{"optimizer": "soap_variant", "beta1": 0.95, "decay_fraction": 0.36, "seq_len": 384, "doc_mask": true}
Each number is 500 + 25 x the weight over its row's rms, rounded and kept within 0 to 999. Layers, rows and columns count from 0. Numbers have three digits each. The size before them is the row's rms in percent of the matrix's.

# layer 4 MLP down, 64x256, rms 0.176, rows 55-63, columns 128-255
103:505484528479516506511496488541472476509472466516489488531493497494494528493491504537535511484455492512477494555468527487513559473471527496529479517518519457472483530471534463504486466513493510497523500523498501517485466550479503471483516507488523489549497492496531498541506568460457507445484524560455436503532478511477546526527527538520510508494483480488498476505544506481484504486448
098:525479503462475497465501501506514466481521475513524558531509460524516514508549479530480499504470525507502496505497570505446528472539515502522515525459450458496495473495483486475512460492491510518481509498504490499484499504527492455510506485498502475461482525494525509482493470448477465506480483492497541511508480469509488508534537401473523524531513517537513489525451518506462486454508
096:505506485505499461546484469464507486465508519481528504518520496520500507491477490464538484518519541526542428520461463484482476529488478524524494534478473496510524514542509482505517471456500494512526529489465504520518519514459489516508494499514486504489453493514468498452503586536539503515517474516476531523437493498444505442530486513517493470518489497455460468511517510496505490516488
095:532503512481489526555507480471523528501489455512483469517509501476519503523497463496514453478492539520501490525477498546523488468563500492490509502484454498549493502516526464491491490518493524495533538513500484479457526504506495535501529545512500492501520515523477504497480535494457530473553546485538502531505498508534541488559507502505450475468532467476523531465522499499498496539524
098:481501545518522496496495504490531509519480531472516492461490472495473468529491467499529532477488502487483505498456529479491467499521495494503526483488469517522451495486504480509464488501464499456518494488505505495436534481506465492480465503494514519456514485491438479553497501499489498454496507475532433504524515528510496463467498559468475501469551505491478492472502495519497514490498
093:554470517497536535506496515512446480515505518504502556502502526508479451491521501498471509521492549523485536538502500510497486493458511524544477545494523514486541484524511512554481487520516491484513472485502450527517512495491487512548544538523493539541534515497487479483520455451441510537475542517522529493543470494537518470482541545453483538491534502505495505511492512485494511490482
096:501538500526461514487523491493494467517522521428503464509517494526473547538526452483479489497485501463525484458464464504485544525492527514553525502536492466509509492490517519501523531477513517517540483514501486472512490480486534513520543519453558486481500508485460519489488487514515502478484511518519545516511534531541506507495504531519483478484513482466474488530505477539494453457460
094:516515475467501506474536499488528525507535531466477484505471520461495483486489458502489503475536453500538523489502546498466474462481496477542482505512554512540463507466508542499479511496474481470476500503505479442518497479505508487489528536516437517514511456519493445443483443529510490513460501544451486515527478509506509482500511504509505483465500506518501498492464512517496496502518
100:528494509511521468499505511482519528501505509523500461477507520513505483488522491507465476475481518523463516459467481462485578516460495529496502492500495502504505509486471496517504509523461515494509537492453468509525514508484541479540478506520464501486484476478477507487515485526500463500504445466466461510504462484557456487516477489501510526524519497496443533506475431508472497463514